config = dict(
    n_layer=16,
    d_model=448,
    n_head=7,
    n_kv_head=7,
    head_dim=64,
    d_mlp=640,
    vocab_size=8192,
    activation='geglu',
    norm='rmsnorm',
    norm_place='peri',
    norm_eps=1e-05,
    positions='rope',
    rope_base=100000.0,
    rope_fraction=1.0,
    qk_norm=False,
    attn_scale=0.125,
    bias='none',
    tie_embeddings=True,
    parallel_block=False,
    extras=['capped logits'],
    init='normal',
    init_std_qkv=0.0146,
    init_std_o=0.00258,
    init_std_up=0.0146,
    init_std_down=0.00216,
    optimizer='cautious_adamw',
    lr=0.000406,
    lr_mult_up=0.835,
    beta1=0.95,
    beta2=0.98,
    lr_head=0.0183,
    grad_clip=1.0,
    warmup_steps=241,
    schedule='wsd',
    decay_fraction=0.918,
    decay_shape='linear',
    final_lr_fraction=0.0,
    batch_tokens=[32768, 65536, 98304],
    seq_len=1024,
    doc_mask=True,
    train_tokens=485400000,
    steps=7657,
    dataset='wikipedia_en',
)
Each number is 128 + 32 x the weight over the matrix's rms, rounded and kept within 0 to 255. Layers, rows and columns count from 0. Numbers have three digits each.

# q: layer 12 attention query, 448x448, rms 0.0219, rows 203-255, columns 0-111
# k: layer 12 attention key, 448x448, rms 0.021, rows 203-255, columns 0-111
# v: layer 12 attention value, 448x448, rms 0.0178, rows 192-198, columns 0-111
# o: layer 12 attention output (transposed), 448x448, rms 0.0182, rows 192-198, columns 0-111
q203:169161092059182142093138134173133133123111071109106143103072142108080141156098114141121090077132129159189161118103148151115090114130095090099108115060108146178147117120161166105170134106120109146129141122151130141130092120193137166098164150119177177159118124136157120109156170146171135106137086113133120085159161130112128159109087162129
k203:054116189150151108168114130077199086147119138123139167188174063167101163128155126105141132170077080098197148063142062156117156086071151129156191166124136129034070163087118085146118128167148194086134160146090152167130175162113188111171209150102081160125129145131149170156148101144086193155137107117114131138131136054157121052129152095092
q204:152167119065145137104121161167103126153070093066096169111075149081147102180085139124130065068144118150135157083105125141142070117105136089101114109041131131162145154131155174099151118134174091151148116098158141140118099144106122175112123144092165154154115107128144131114131155169151118086140127104130130106138149119136118161135079156100
k204:091145220211176143171108116107175055131106161114132182185153066140055198084159101147156103192090071142114177075121159164127145160083127197139145133093065150000023127092052077160009141206146175051106189151045132185119148146115106112157254142113094182127176149132109141125137103144145173179148123105124168121122157136182127131109109101072
q205:138131131127157104132089141137113083163104091170080159117112171164162107190135196162139078046124163104154184076169147148091113122104171063135073105108088150133125168100100119085159089147159107167116052117115113163137092092146093133139173103132172167196118112118118125135106135139132083128124128085176128076075193070124093170104104108119
k205:091150133180147124106106124122166052117152116118121165206085111125113191122137158145138121107075095117174158088143162183119160101118178044135146120115093100090032157140075123094075155195135205101105109130125154119112163102148148106117215149183085193155184144125092144126071161140147195196148128091154104101082132138104139136110142076083
q206:110158127147118100088159123164114191105181103124119157155097121167123121110106091132101063113183147160182127190125102157109103109096159134114113125118155111162129104132165139136081115105130085120137112104132172156121070125168143159109109137126178124178081110157125148130130123134145098121169097137175095134107138128132135150098053106141
k206:088111187132233099177124155091157115158089109116095103140230077133097159189167081118176157164150132155152129100100104102088171111118189161081153111071155099102072118088107122199133134121156145092118157105108136117130150141110129124148169190072088145064109147137113126083154053174126141190192098138129128158135127107166115101109169091057
q207:110106137139117135160122105117130152156173154111157107152141095117133136089143118132127175165137074135097102145153125139136133162142106152140155162182149127113132122162095151148108140126117149092106127181143064119108170109111158107110150152152106097120146137129110172114072156138130145155133161140107132160147122183125129111118190145115
k207:143144106105135166107119137137107175079100126145088107074120163113163076110112123133125138085132185133116109187126166140146083163213111159110123108183165130176147076156153132112158147073088081169119109109181129127156145103130146189110046065144161115151102101126157136117094110123115081056145140115118095091144119152153089151169131156126
q208:112099109149153132164113122115198107146113109139147132113153110135143093070145086174129147183138092151120135143147148106149119169136105119181107131167110156105079162105130116138138118131147197152145102163154148105093160144120156121177125117132147114080105132105098136134152123086092156123159122124128143110160128118104106118174171096123
k208:118114104171108151176142177158066173089130130140089111033106201163156080025115100113113146119203176112087085215147104082177088130212074142100058121194100085222164153149183141097178110038154058255190086066213031141112158173117115212137000070070224170152147072131169129168099093081132038095133204135068149127130063100181093183159170177210
q209:161134142089127132060145127143152120082108116170127137102104150143128091124111094164127096151085128161144135116100101118119138144134134135172122126162094134139105145127134114127133128133135114131177114124177159119105123126133159118109123121090123157115113138106108156133175114093093155112085079118158080107173139129088117151146084121178
k209:106145148075171124137167119136163119160051149159167089084127108101173098125147136090144174159172126135170137133124109124124136146121072141140130164109093132115166095164124088171114134054158109111120141103090145116117149113125169099142161146080097156088134117134137129110145158098129122164096163148114144181108104158115114081088163098135
q210:139146178130098096120175113057093148128130166092170134090113076140108160138125146134150155132127086137110151133148110122129152082148073155115178138131166153119091133128120113114078156109172102098099147171154100111113158142131100114116119121114063118063104139133129108133131129170142181084125110115134113112133116154152077103122158111124
k210:159085141157115094131181113100173119155153147079114080101105149085115119099104192124211036146127129064117179186145157130093161149186128102112103099113124119127140095139146131127138133094102106137122169139095156127135113128125089112134108087136135070110141124161130108126117090127101070092145115124159152111130126109114111138064111105155
q211:130165206171182179113158119178089083131105102158125191111168102175126152201140182125121075061131188126123121119103184085141133148119152055068117129073090165099108160043121093093169141149128114188059107090091132115107122135140068103101171080140094146134110150090120075101190093115136110116129161210166132120109108062168090124111097140129
k211:138129167125126145148120173136132153098164131087112135143123154114113137153165144114107087205116068095124130114166096160138211066074117068140091147168099094142081164173113154106107144163114161174152094130111138151156142167107094151113173159085038133196118125137101134169088150152135134130111111143145183132102110092185123131113132085122
q212:128134058148093097103120128080141123163123142143134093086123128134137124086180087146144140173153127134197098134121082127156137114142168138133117100146056154126061176127148153142115100079157112141128131116072118092109123107132038141168127139178166103102138083106174106114137147000124143133153099066094090113106149086171160067190093040148
k212:132144116157123183111182148146083038148161146078131089162121068135097162148114201129127148056060194106099087124124076111148149112130161063125099071131157126163191100084182166143163150113156189204184141144200142049209107130098118125102114164135139152203138111128146089134127179096101087085125138189198171167143114128153099128141119111111
q213:156113195145146156130132113123111131124164166165137130089145094080091151161116140113101137083085131114111112133104187135141157110111105194106179116103180148123138128138057141096116183129120132128086106183115124116147179096119098081084139116077062144104162149139102071152111139168123174060143163156040190125139136141157147130068155141130
k213:140093094105121110137170091130116197172137097150193166059124170115163102141148061136206103210161040086151203148122185136122138102108083129108097153144162132127117142159080142135099095112148118037084112125117088145117083092100110100145148128168139094136090105104071122131147069088153126109070136154130082115123158101063167154108119111161
q214:114200095109114101084146124157089148101083072052077116144109157143108085093116080146131124181181150127160122164092094127171061131119143109112074115105064131166089134121166108160114145128124116151185167054128174174116108175156064163148092144136200139135093108102149125125183131057155100121151133113199068122135113160158169081177031079134
k214:130124173114105127153107129098103112115105118146122129134162110171111147134140151067115141109094093157081092055128028113150173128075096132111148105097104087077142149065127117154148133133143119209140152094126177116186149180140115149128132152063088150088120142135167107126166190162116118204111129141129155173105098085209106069121136189119
q215:151125148086130176160159160113158153158167123113094042087153130096176175168105154157122146098139063054128182126131135113073111080112131079191117166127171139146121146163075139105100162119151103117122086151181168088150177114113090133075153160121124136153124119178094147155126159195154151073128104099131146108097159150129128111087132070126
k215:178073038151126135115150141094096120121164121072102117117107179130161185149122078175153130068098137104121159119059207142139094079116085097117075076151149088100050045187141104075055136103108145144194132154152162142125125064165116137127107105161122102213154084173108140081130079154125074063155167107118131104140185122092066174137130161159
q216:088131034069126060077123202151146078098070120122110161117058168134150063091160129188175139081166102145151158129174067171089134096184135099224069178149121163095050133100149044058072130136166159113203093106144132134082123119168090134104045064109102117143089161106187116192119085126128166097088063113136104090079141169092188097126102092169
k216:117064105072119048161141060130167105135097122171122098150112140100079162074165138148181143130097105098121168123082102144075124139127120093140061168111115098129125160116120094078077145010145120104119073087074087150146084080167138129071109171216188180185216107152115116166147137133106105203104119151174145167095122076082134196083113125126
q217:111144125089102138140127111145105218088112128093080157149119115130120157141100083089133130179118087135141093171155051127159117134100118148093156158080181076181161007210173166173071185124095077140176158088127133130124117182150142111080086140140197172141123079097130134104205124132113100094113112156078153197121100163077193112120106176142
k217:137113088119099142221174128088135202187132095133138145119151166062104100165130098105169177147135047151082109125089119127169142166079064233130144168111196112088123109111085136172170094161109084147102171155121179182143127162104130153096087148069147081057036082143149095139171130177100191161189125148022199140107096154124172075088142159106
q218:154157119118186112082058112116151112133068110180148147107137127133167121178092057142154118184128100106103101145107078113126145195073116130128120112135133082072085098067117095061112136155140138183123104157111141120130169106118128073156164123181099136120134224089101101071215153146149150146175100126192072145110147102103102116134145079179
k218:078163131117123195193163149150147137139133129125172110163158192107174130098094181116127111171143137086063099183137147147099140128176137078103145204118146045157139075168163129141096149067140159188106116182142133106170190136129076198091074132083112106143139118171152094086099165150111108161120195140096168160080096124125154136124174112143
q219:164142213150140123117158118162100150173124155110096144157111163064086175194090148087123121094086171158084125126115193161164165128168146060074188075148109119145152120126181151120174108115159143118067175097126081068084164152094178123106149119120093131131209162094165162101145095129165120149153172168127145097203135103180072106146151192085
k219:119115157101191136137127137151153108111112140154133146160113080159055136148150127127106121136106153183136143082155154134150140126161132193102118090188107189105135113105140108137183087161118133064136128144147201205105170207167123131204179152121096121059105096121180133136176075074111183116131085110107144125132167118162133108113066114074
q220:124141046091136166143128156150108216134139126112106086157102124095121149055207123138145146166135077107170143209139127212119119099183182146113185183126134115206119067156134172130140153114142129157125151133203117135146159106145108132103147180105138106120125176196116111118144172225139183141120190133047130088092164191070128110131131100094
k220:132185114117120094086178129093155185099158121116130201102105173146084138026106068128189142086078121122157080104140126061108098136127084159101085137131177166194111097129194083114103112157131059142144170143137136152119098114123140124095132199158113129118069085136146154056159108110116111139118142113128113102120138091104180115192127211165
q221:148107093085088156145095208143078074141113132159171138121152125122111123177124138140131106073111130072083140069136106104113142139049096135134138111067113161130133139079059115060164083159135154112148137101114144150156110121088140117147169110091152167147168151096174108119099163131107081153134138081123112196131092138127118154107140163122
k221:146106078169092110135058145119131098052124129064113154147137129178115138106120188119056137148125093171118195072167185184131137158127168144169197130075041164094094142110096095131145108168045172097077099154115114128112127149132146154112157080150117129178102169103083118129113191177085129186080162115195092100104106154149131201130126149118
q222:106093130160164148145123097127164114141135202169096138110132181100189140090190165128139090099098137132100134133147156179131149104224113150112148155223161116129132144194131150191127121103130114127142100172137081091103104065125119078132089093086115077094111112129075163138105084121087132125056120161028071133161164116086074096127121111081
k222:147133057062167160111143105123163075197078154184160091078102097096099159123145134136139099140174164081123173188114140155092092174147113102107123122175119135142105078185155083076084173115132097108168117123184104143138126082134140125163173152207159100145120084082131122176114059010170089090122133145091155150106137127096110150111113109145
q223:091082193185136097114115070049108130113142131107141136166169142140131196071185173118135039085149167142124179106133134142149125132140154111119169149148125121121075118114134140189175120133069110144130197107110082107146112152135150112124145158123133104089134137164081121132134073164108044185068153134125118140143102104071079123134119172077
k223:144150097175132123089168183085164076137176115126117125126101142085094095156204192100129110134190177080128130148159117084110133183168121146102098137218122124157159169156142112115201112156045180125157130139151172118148139115179112126112134124105097099074105142116114131097098179044106141166146195097155115107073074097154120156087139105202
q224:125103118109137113162095121146089126114120117138094137100094135156100153118136107128141138096147109081170098134152087117163195088094157126146171168120112124153099161063135108135164124127126126132134108156140094144133121132134127100119141143111115091140132182177111110117105117151127161145109117101174149121131161129152128122106096124111
k224:128134156102131111132102098104130138149197123164147149085133137134103124067142099122150149144117091107126140167139099093131097126146162117143103117100104118143142134120091159116108170129130157144112099096106140178112073118166124059148120136188132137112153117152128135107155147116097144132175159153151101162121121137121163135135114131072
q225:128160135120098146120138109119102143101133128137128133135079148119161138132144145088159138104094166092141130193116119127123136111157130155120128181098111123121112119120141151125148155099117092133121082136134117067129158093134177112151122134139183140099109112111145093115123153130138137162133143138138156122130124127126144127078154128155
k225:162145143146095094115086090131137134146168104140154152092119101110120157123104157159113134137142132103131128158100116107107061117147106121115132134093105137128127130099082114102137143135119143100096168104135083144112122143167139115118119103125107138090137131141160142115181101133123138108171110070123096137120130133128155116099075129125
q226:088150107123116143131125166143108112129112100139093121131170168148164089071109116144124142091089088117130136123156163144102159129088149113121121146128096122180154114128104088130172075144147156120151125091137143178133123090114121115121117123158141118154097140091109119132120136179140163125118136050114129050123110119083154106172124154173
k226:073107177102154122116125120161175154176170122125143159118118113198103143129156125141169118156108100143149097144106063127060103130092102150128126173114123067142191115138088167145096130100121136117122130087116160171120105118135128119159141129104116110141150160145118114128182096151159150089113160115126110136093160127087167091106111132096
q227:118137132165115145122097076168153140137185104146097128068084166169115133095151128139112138102131120088122141142143101109161117101123134128086100131131129099170145184088126151132144082082130103147080146109116134178148124057131115125163093107128177151124141137127111106176112113117115109146094121100114072134130114089123137110191096157121
k227:180161209107086118180099091120122125141184138094174125093157091118092100135068145083102130165137088085078182165145060112083123108133152099116195118154082091126155115133165138122148107127132092110091109135111136146136107153139136095137097075096156128100093115080139163163124127124119129123106106142125080167191088134147163110096101101140
q228:108134113132116154125081110126124113078143137118095111123101132090146109094121111089107091073104102097134130142123159096199150126122127126094125174141123090157122127139159175115182081081117137186101074094103118153130126075094160144130096138153169182121186140075113100126080099097131099155133126088165146124101137091115110155138142173139
k228:174101122099095188141097096182108105051157126108069126133050143099105114065042161109102135138161149103132137138154106121107115086107189105091078080169067141182154128129159157108128180137147110171113092122174103120159142144160082123086093086141191147125090139135132156121139140142137117130097116145126085136155101145178157170133136142144
q229:145134106125170111114183167114108107153095130094147117166145091202165094107108126127146145146155180137118139103144115128031148148116139101195111102131081205077146159150108060128088192165135163117118164162155132072108140126125118116102172138146134096095121120157112129132113141124148144126135137159102161114108117086102137145099100055147
k229:116099139139137093105119114107168095148130121110116164154147127124088140115190102150182139146090111067167131110089135110147148092050143135151143126107121111060096132117074088118103128176115164113153143123113166128138118123120165106159180168117099165165146152140091111133149154130116170138146132117123143140091159088120101108108134136110
q230:124118143104148102133112113146166068104172143127121139068101141054104153155161157125116140087105128134180149138140169142162113094147120072115111121117105128175112075099165148125172103088132082166151108075148110125128113146051115160125061144137130201152153102135142089139095064128147075156103107158192101111089164163112096149132126138126
k230:183134115142154171106166128129136126100111090170103148118109113115131153121089168112126123138149163137128100135150142134101099131122062112105088131162117151188115135112132128123110152120136136159130132133124116134140122124144095107117114145133123161097131123166175130137153109116111099106096146100114134108125143122140152140125128157109
q231:103139134113147119125161151129141126185133147111153141171164091131120130088145157169120158153161141134135163127178145181073122142120169105174147140103153159090096123135101124121097192174143138097135132147148194108166133153122136171108142168150139118093056129176112148171171133126129116094116098158101140130084160139096155128103121116095
k231:090074142119126127142093142076189137120123091142133152165161120116084138117180088179172165127068090093192133083093129127182159108042169146168151116108161131082073124124055063109094138197116195089154133120111165159138085140154143082165199175107101139118177187131110132111131127145125225164173112079121142130100113082139124124138151123130
q232:144102102076125144145084107151156107129133091141087115096109148069124091134090070073106085107116089143167169146073140086197098117131086085102091090088115103215143086151177132131194074099120079146143080095130113176122113116098087126146077152133216181159148142116163101109088147096156092165130102117161097077165150149122158146112118150108
k232:163140094116126172124145123126126136114108112121099143140122122127140134119115151155094137108149158125074159137125160120142101156130115125121100129124103149164137097122132128142127137122132145176107127140141123080151117141110128132111084097107161138112093091139144123095134123104125088109122125121087132133153117153163134145130099127118
q233:143135176149151083101120149098106105131173204148137142187119097134152102118129141206115159195155179143138097123173122151045126174136146133147169132135092153040070117124081184081096177161130178087131086131075170077104157132149122086109153146163086091138091128163161157134137127075087140117124122135122148127074134099081162119126089131164
k233:113117188112125092143113124105145122159140137144130136157135117137096131123144086125118139147113112110164119089114114120132143105128179153143146128102143126123102142146083119140116120166157150091143135129106116162126150140119151156139177159152105133158140154126093135155096125170127165176142110109146141106102125143082126139124160100108
q234:133087159185091161175144132080096113125137155124167100153189139121141144105145155112141155131162129109067073110125146107127141111140144174096146150185129118073108134131120054182134101098139155108141167117147077127124153152130153154139115105134070066104130117144060131141119090141125140109121182159106156140114083124091086069169140113111
k234:176122048108088166052144159172134191092162141123108141049090173106152108161057147136076112103155163184073105170156188127116088155150130096129093156143124189191219127160216140100128139138132075152141096152115114123077124116101098115065055088106138104178112104110150128084152134103163020070124104136099089076124142147107143135151054201162
q235:107164174111152131123125096159141108143139156115109172142141105100149129163116160190115158178100161203134114116121144149097098197107123099168149171102103154118148140110064202058103181156096121169113130118095146115139126112121100124076166147142071084166084148120148117154172147139133102128134150119116158119064137139141146116108123147127
k235:122119154149126144146135145109117130132118144114146152150142134139102142153159131100135134149096118138148106099126128131117145132117130126117176129096141118084114095124077119144111128177125129097136150146129149149138157166119131127154188134145096175142156150104106127136135102156124135154145135132148157127115131144114131110134157109111
q236:105154164109157074131120116138132113121153147104119143170129151154170107153134180195109158153131173146158169103128151166079100121103163143171127167104159149119161147113073197097090154159101122107114104152115124112180118107159094173046132168127114129169076123169123115201128141144132062121116157116143166091077123147089182170057117091098
k236:165124124116108110142126113095113118153130105146139139122143151133110150141122090109146146146103088150155125083115134102142137090076126116115156122105135102107114142126096109111104114158143139109132133119105127149131121128146099117131170137151120155123144172127095128130135143154138141184128129132138115123119133118087121104124165135114
q237:151162099116137122146148123200129151149160098142003152166137111130135124120109139217142129147165163206130157143123147191117072123133156097126134182126128146177149133138107172053094164098126189074093092100144183125147119117154137132067127145156159137186111113164135135165137151087111133098138161126111126103148161154127223146116080103124
k237:132150131124151113176125144130103136141122127152110132125136135175107166155176077104169141135105107160148112094115105092143144106060115137123149117101128076098105141112118118159127124130122135151142118124138165130118115150116120133138184138141107165161142117112099102143167134157148163186140138161136119166108123125123138070129131142106
q238:142123165108164110056103143164127065149113148132125168138119077137131124129106112120138092109102194178109174127075133167112132172088104121155163102138116144111159120067121188044117096136131113121121171132112125104121138134110119094108110125130084124171126164102143110129134146094143125132137139137163093156169139076142142172087112142145
k238:138159144124111133159141138129102141156070144178168121151186119142118132139173113089152126167153089148149113107160100092133145128088085144106147155117094102127149157127113134143125123150133134121130123147114141117106126137140116133134199138115104158109123156113096131170131147129131172192112139158145114135126112161146132109083151124112
q239:113101092146059144180143167076148099160123141122138067085151176107144105092106122088118150100154082080108125156123134099162100114156129129114074127186126077127121138139152068194169111084147128155132118141161125135110144132078191158158091135101169095077131087148090142107144115145118148109149137143064137121156105115148068128152150135102
k239:117112133130183121099117122147126109116140152111129108100124122126133115071093161143124127123153189117113111149111143145140111130193138136120115108170090162132087104135167138095123134113134115119128113124136103132106127134144150130134070097104135133103120115152153128087132093100151095075109127119098119111152154127160137161150087132131
q240:111078110097069175192158134086110136105167121096115053095154173116139107061084106024129163143132069104111122145123103074198114148174084150135134127151158082172105116192190084198195117101130113181139172098161140141092175138079162118138045108076162098062151091116135103114097140167149149168151192117054163155157088114174097080162190175131
k240:111128108145158114097130107148155141118149156089112136123115135127140101095115143139100104120124190124105122115122147160115107175175133175121120143157135165139132107114132143124115130114114113101125121165118082101129138124130105115109054097107143095125112123168131097101132100088134096086104117124114141128154145113152153174142116135128
q241:120142107153172100127127114164112123075085104129048202142130132162112127159088146145111099110173204120159141157145190140118106128106149119145093116065082149154118219094143177124127150171133137165122069137090103124136129115187143140146140108088174148159085121139108116156138162150081054120157124100156152067081118081119137174081133113146
k241:099086151108125126217156113107114144105106082184129101122103115159108130158183062120161126177132124086185073116118113109119181095102109091116110139101120081147092188151098156128131123133137140139124138098140109152126160144161130155118135132159139151127154154109143121176119165113078123192138127135102158131106095121125094112129209118158
q242:133135197166123126154106104060086114082094176202193112121171045124150191146059061074107172185098046173092114140078109134154167124115145255097192122132241052072195077142115079171106124091120080116139203135090129140191188137142114059127132153107033131110104221187071137062165090179186201167118086180095100154156133148173105113181165201181
k242:104216138108127102105169117151190137144131170047135118135104160132187100139104161122188072113147135117034147195149159090140057177176093153128150178093191153149177097152162148175106102106105086126089157178052162090106125083118128127109129115090122032091073096162169113066102142137148154115088173100128142096159159159100144126149107124162
q243:153127089110117112188127127148146225160159118107110102152128121065139138138120101105151160178130054134102113119191136149130132093162111142141146113083162136150171087192127149147098149135153172114123134174158149105159144118124153156106115168098152174101142097182106145161122174195154157124131148139109184123166162176103174081096165156112
k243:138145081153113102142154154111124181128132108112073154116121129111152139157097051142142140084079096156115122140125182119149093104132121185173129107096188141106135091111158150137139077135154082103112153134130133153113104127124111095143076124138133117101135108135155132107175069152107145089172075108074110125177190078074159122130053127134
q244:146127066128114050107119102131129169081095115151115098133129120122110133104062052177101249201167112151151099164098106132159118159110119159131092138144134097185116030177144102150080156049114121099166192121126135132143140107187156131141118185164193140136159142131126160121167168113181150142127102136143066144181144169099190148163141136174
k244:087179088054177112128127141115155127146101155155215138137154155166179096110138151078156148134127182145090059161129084099116101118109145165103148178129184127092126109142148138132175129054164113143124107112081129097141171135122162135122079107082094106076076075183165086112190122165082181107112156142084108182116113106130158102125190143161
q245:095117162127063123155147098101140087142133165115132104142156126049112139123088176077144161074116094112087129143133199186097148085138142112109150124156170109135169148141074131163113116117127104085137184178175110101153166124081190146106095138098074134105147193218094144165093124250181175132175161133083160102137115175096082138070164195111
k245:125110122161142128088149128128150121139077095128108134111135091146106126132091087157197143131142129177151160117102214116127074167167142132082127121144113170100111130116141144112078146124132102039141140155089146175071113098161104087173126102152144177090169077135162148095177042093156115127115097087102081101167165152086178170117089178168
q246:139138094127137169176111151152189169103054106167110138110140092162150125151108108153149147150090108149133124138144094148105103116165101114099084122141166118123145052160132154138128062062121098086160084127154203162143106158143151135162119123150176206161131107046096168077165120054121156104137095150110057164209144129106135162159110093131
k246:098145106101158173164116127139101142175106161103109120102122146153134147143135128131149158148114143168104111187141095137114120120097158143146121096059135137090158129119171132172107114136139105172109137142164159117035094162103162090085167134069134106103093098093161136115134128152149140167148136092072097160105104152155165075148144108119
q247:100116143129072121115081116126125053133138155132027105112154102076120128112097133117126140184129094165099107151140086125160107155146101124146144126195117080112152146154114150179107170074181121129163135108150091154125143108095131125140098027136098040053096114134157110114139112100135204167050085155031160117138136122122121072162150190125
k247:107223137089169129120190099174144130147100152116133111099123148131114141067151156160131058104171164126087109128090119097149118195124123095091090187181156137136160111089139137130078152092150124137139090189152117055153108109088089145097120082075110117131170058136117104155146154087156110124099104162116204149123137148213142182162084107111
q248:113114086139101105095142085101140084123113125185078165093173098133096141139126107090129089094076175166088108058128213162095144108110146053082166074072112168152164146147162051137096120162110110131124178136139116139150162144128157170137113131137105176087079139112109167135099161149152191183155078107126146176192155064049120138139103169113
k248:107157161180122193163128198137164114086033112083113113165108123155154110198183119139106112134137168182178140163128123126067096179156122138163122196145120124119160130093148149209095162171119169101112143167139135155097124111147128081106197103074070145055109072089179170137147112109097135156144165099157132143167092129121147122147085125126
q249:099155085125123149146148171155128154145142035126094113112157124152120104121129138090123093119174121172116117154189141114137097135160155141118046163095105127163167154136168103124177165139068131217084092120147147178175097140159144161086112085111204124052055056104099136138168125166149122136146181180103178075096107100114175143131138133111
k249:083139168077168115098107160142174168068166127084075177134073154085110127099150066144153128177075084122149095074091071123112161105056172103140038122136145118098047158096100154135066132186128123103143129108109112166096117133141109126061116160103115204145178118106089113146185103174180131184184084162111150117124146065082215116122079140147
q250:084150112133104094206135141101123125163139160135127126123152147101121158099177135113149137103175122078100150083168143158122110096174111124118119143078147194121089168140112118167114156168074182166105101132068134095159101170108087129126090128102158101105087059153086104167086078149143082125147134133141182153118102173173084094104091067080
k250:171123062118110067114052158087106141103165112104126184092122111143103158144119133107133092106101104118126166099145134121185137098128087122149134080111094137087048134074103135091170135170066131117133114140101121162140060158137097177162130099216125090136133172110101089137128110117109089151157145139183112102132141013138114180114094134136
q251:161116119117103156137113083062172125129071153125108099098122099073161148077080095160139116175139109126101126122119112147207082142099090142173167162116145105125163102219102183122122153069170169074102159151154124158097172122112141107090112149131107108162156153164143126126116107126112153101154126129127128099205170172168145108220114138123
k251:110145119143106171122128038157085131178063143160180113101155145182159128100141100118133080088155113140126134205117104132130063162131082189148152139121124154058147093168142158171085118091125116128128110143117153091128166064115120182158082134118163151099078129130165121134172101107192175137121105145202090151160130234083125134116064118173
q252:096160100133096077084140131131088197063125155082127133150105092119094093076094097160110131130164144126179106170123132134119070119115138153120103156143142135186086069176147133113028154091131125080170140114138129145121124164178106123084055155141169109150105105169153094138160139141129137099169115098136119123083078195104190134116085108128
k252:137101103057144103188147119116138172152088067190132117090142137099117111125141083076225101166121115132142101127089090118141118101075088122064132157061170140095137099096118105115130155087134140132083146055060173136117107125099126124102104144129150110078123106157151105151220138137081099185122158176110124178131113107142168102112192188111
q253:136157073061149121108127179122116087122061106120100072121130134084099107188163090138114178129133143128161158118135128111136128129165124088159041128107031080174056105095120125128133127117150134161134148146107129125137178104148117152175135111121104132095126091054128120092147255050218155106115159068084097118118125134110153067130167102159
k253:108177107107174113107125167151170119086086106157093139166106101192120159133082190137084100085081189128096092073127120108119132162070169064137144163147189099143177131080159099079111138102134119183145162150121117118171166131138134154062126150154090145175111112142183138114119209130105100124094152123121159141104109108143111104171192171124
q254:071153151115132139123101104116057044096193136126062127117138138152142106086096223071064087098133184065186107107129148123126124074092202050118159157129075105156157208105116112102133139192095079158151132083128098146142135082093110115122170095117106120141113172133140113183069126132147065165166126133168144084053100089159084078084111128098
k254:130059120135119096105079057165142097044109111090098147162075102139113126123140148155095134083092127133178176062089138099137132164092214060113101111168090149201098188126079137121107168190095168135152126122171141156191139111136153192121145127114154179148159126135130162133124155166087099133105085098194170124119166142129094147151141167094
q255:107106134138113104140170151116165143165150120069151121092172117127171133111159157128125169158092110122131129167124141122143147116149160109096144176130172128127109139147133116168103152117110136070099148144164119092144130169101131126099133140139117074063172160126160174107125086174153090130102170178096170144137133125126119124128160122112
k255:158117140156125158078115153113135098129125217088149096110180121060119084077122152131128114130139179056173089127098137077117097128141141125116082122167088152137140125169104152061113159164141158149202148123147092169127092073134074143097139118122099119123145124160125141138135073113163104063192093108166157095162142136133098167118109154141
v192:128108188183128182129162131102145137125203125173172121118095190088118171118098098087144059099051108150155124177134144078145095094133166081099094103209110082164097151122164096124171114128140132152087072120122157157106135100125151181108099126058134179148106165092155094178119130171136136097174151130167119093111104097068115112106139112120
o192:127124141148105131118115157103142049108184150136104127134222130133169074141078197080196131122153150136085143116122110162136089144161143123153124084160133141118091155114141171166158160097112110148142085094153096134146155174091144179113126103121130057136071166111126147109110165135152129115107102107157139095120127215183163120138140183132
v193:176097158170121093109072124115120142069185120179116152133117086131085146150069158117138059175128168139130087140091135132160125117145156152150096141153143107122104129150145166132180129156123120130114127094160182094090159156140161090123136134108150182129128181091178125141145126128123069128136138145147103129127137163107161078154135124085
o193:128083125107146099171117141095134135078174163108139131174117114105121118098138134135115135147112133088098099156132162145142118113133149092137131151147137121162143117133111160133115099148114097118135138105104091123089138111147164054097131138176132102132214140132130169139076136145136143116135121106083105097145101181147142100116143141163
v194:180152155147122086131180132114123131135115113190134166163120118202159097149163130129141117076124146125079153021161124154161133116115141165144118169074109115084158125145077152112109135064133159132159131164118152106132086085155131113143138119173085062150111098140045116172149162142110138136158182064165124150116114122187115088168159175095
o194:072133100117134108131102143156108127144132116177145177155129191134118139121128111128117120102101109146132110064155128115100129119136122126135128086101102148132171112086129129103126096133156157118132097175167146135136139135138114204122120180092127151150038115116101122108174107139120117105207087088138175128146153124102147110188050063071
v195:119141131168127117161089143099111121093115084168145135165108168153121166131148172069187165139108070141122150126148119115114080105158112143129091191169068111091099108119170159112071098111067054104102102106106161074059117115131128123157139131157172119139133127111115157130138172143125138117134166127164109118124108099130099106158160164109
o195:132149134118123130095154153115119067119089144098089122173129199111160100120124123130160102086149168139115137124174116078102157155111109126142124118114112080134131151114114142139136090150154081137179206115125143114124099116145122142089110132092169133131135145131103107134140130150151130109126117134111144103064084166090126148179122081078
v196:089148147173169182125094164101069094079142127189162072083041071102103154112107118124120086105144130115195127158173123118149140059159105035094139134126135191116112077156164136106135136134144113145103093096139119113088141134164109071157122155109122164108133140122176136098128147171111106145185097108103086134113092108106121109108122071085
o196:131137123164115112093120135115125128135133175113163072132185148102087091072110153130137175073157223098114080096126122104046127152147128149191154089129120136169093162085124124130133120124133110152152168070128107100103108125120118136147087112127148002112118165140133148135094147166133107101110121126087187095090075191125109091169103139124
v197:150155139131129113135203122119190150162127181109139158145143139177078072110122092151113113173113166122140105055151130121154156147151189126149089143155159158094172155149110134122210135126180169145140141158102085111182128081128117168153128104152111159126113127143139090153115115145140104149195124068150127096130101133148153145115147104112
o197:115110109120159112130122143084130149141156105130101144145145171148112178114111123136095150149103093147135127163130133208162123077130129176118164091137137201143127121091151139167144145080129156133117078123168124153150142189150126193130145171108097151152056097122138096135134113155109103129159129113143144105143160126119119128125092160111
v198:085138137106097133136140144139168140136104139078084157078120136194219084196168136180128182160102118145073179089152117169120119176160090151162160153098125128072076120096135177136055141144139114139118138117094078131031135135130082125128146109125061136108125044090077134124171153083136148124148072132137159148120176162123142132140112136153
o198:138157156153102098148111128178136117143063135163096136160099175143119139101132107134127071073168096163126100086113152136102091157135152165102107103111139120038130102144163175089165081135173129120143124156116125112107069053130118105154075110130093155120170173139100137080173107102141128134175125121137108135124136014098115171090088123091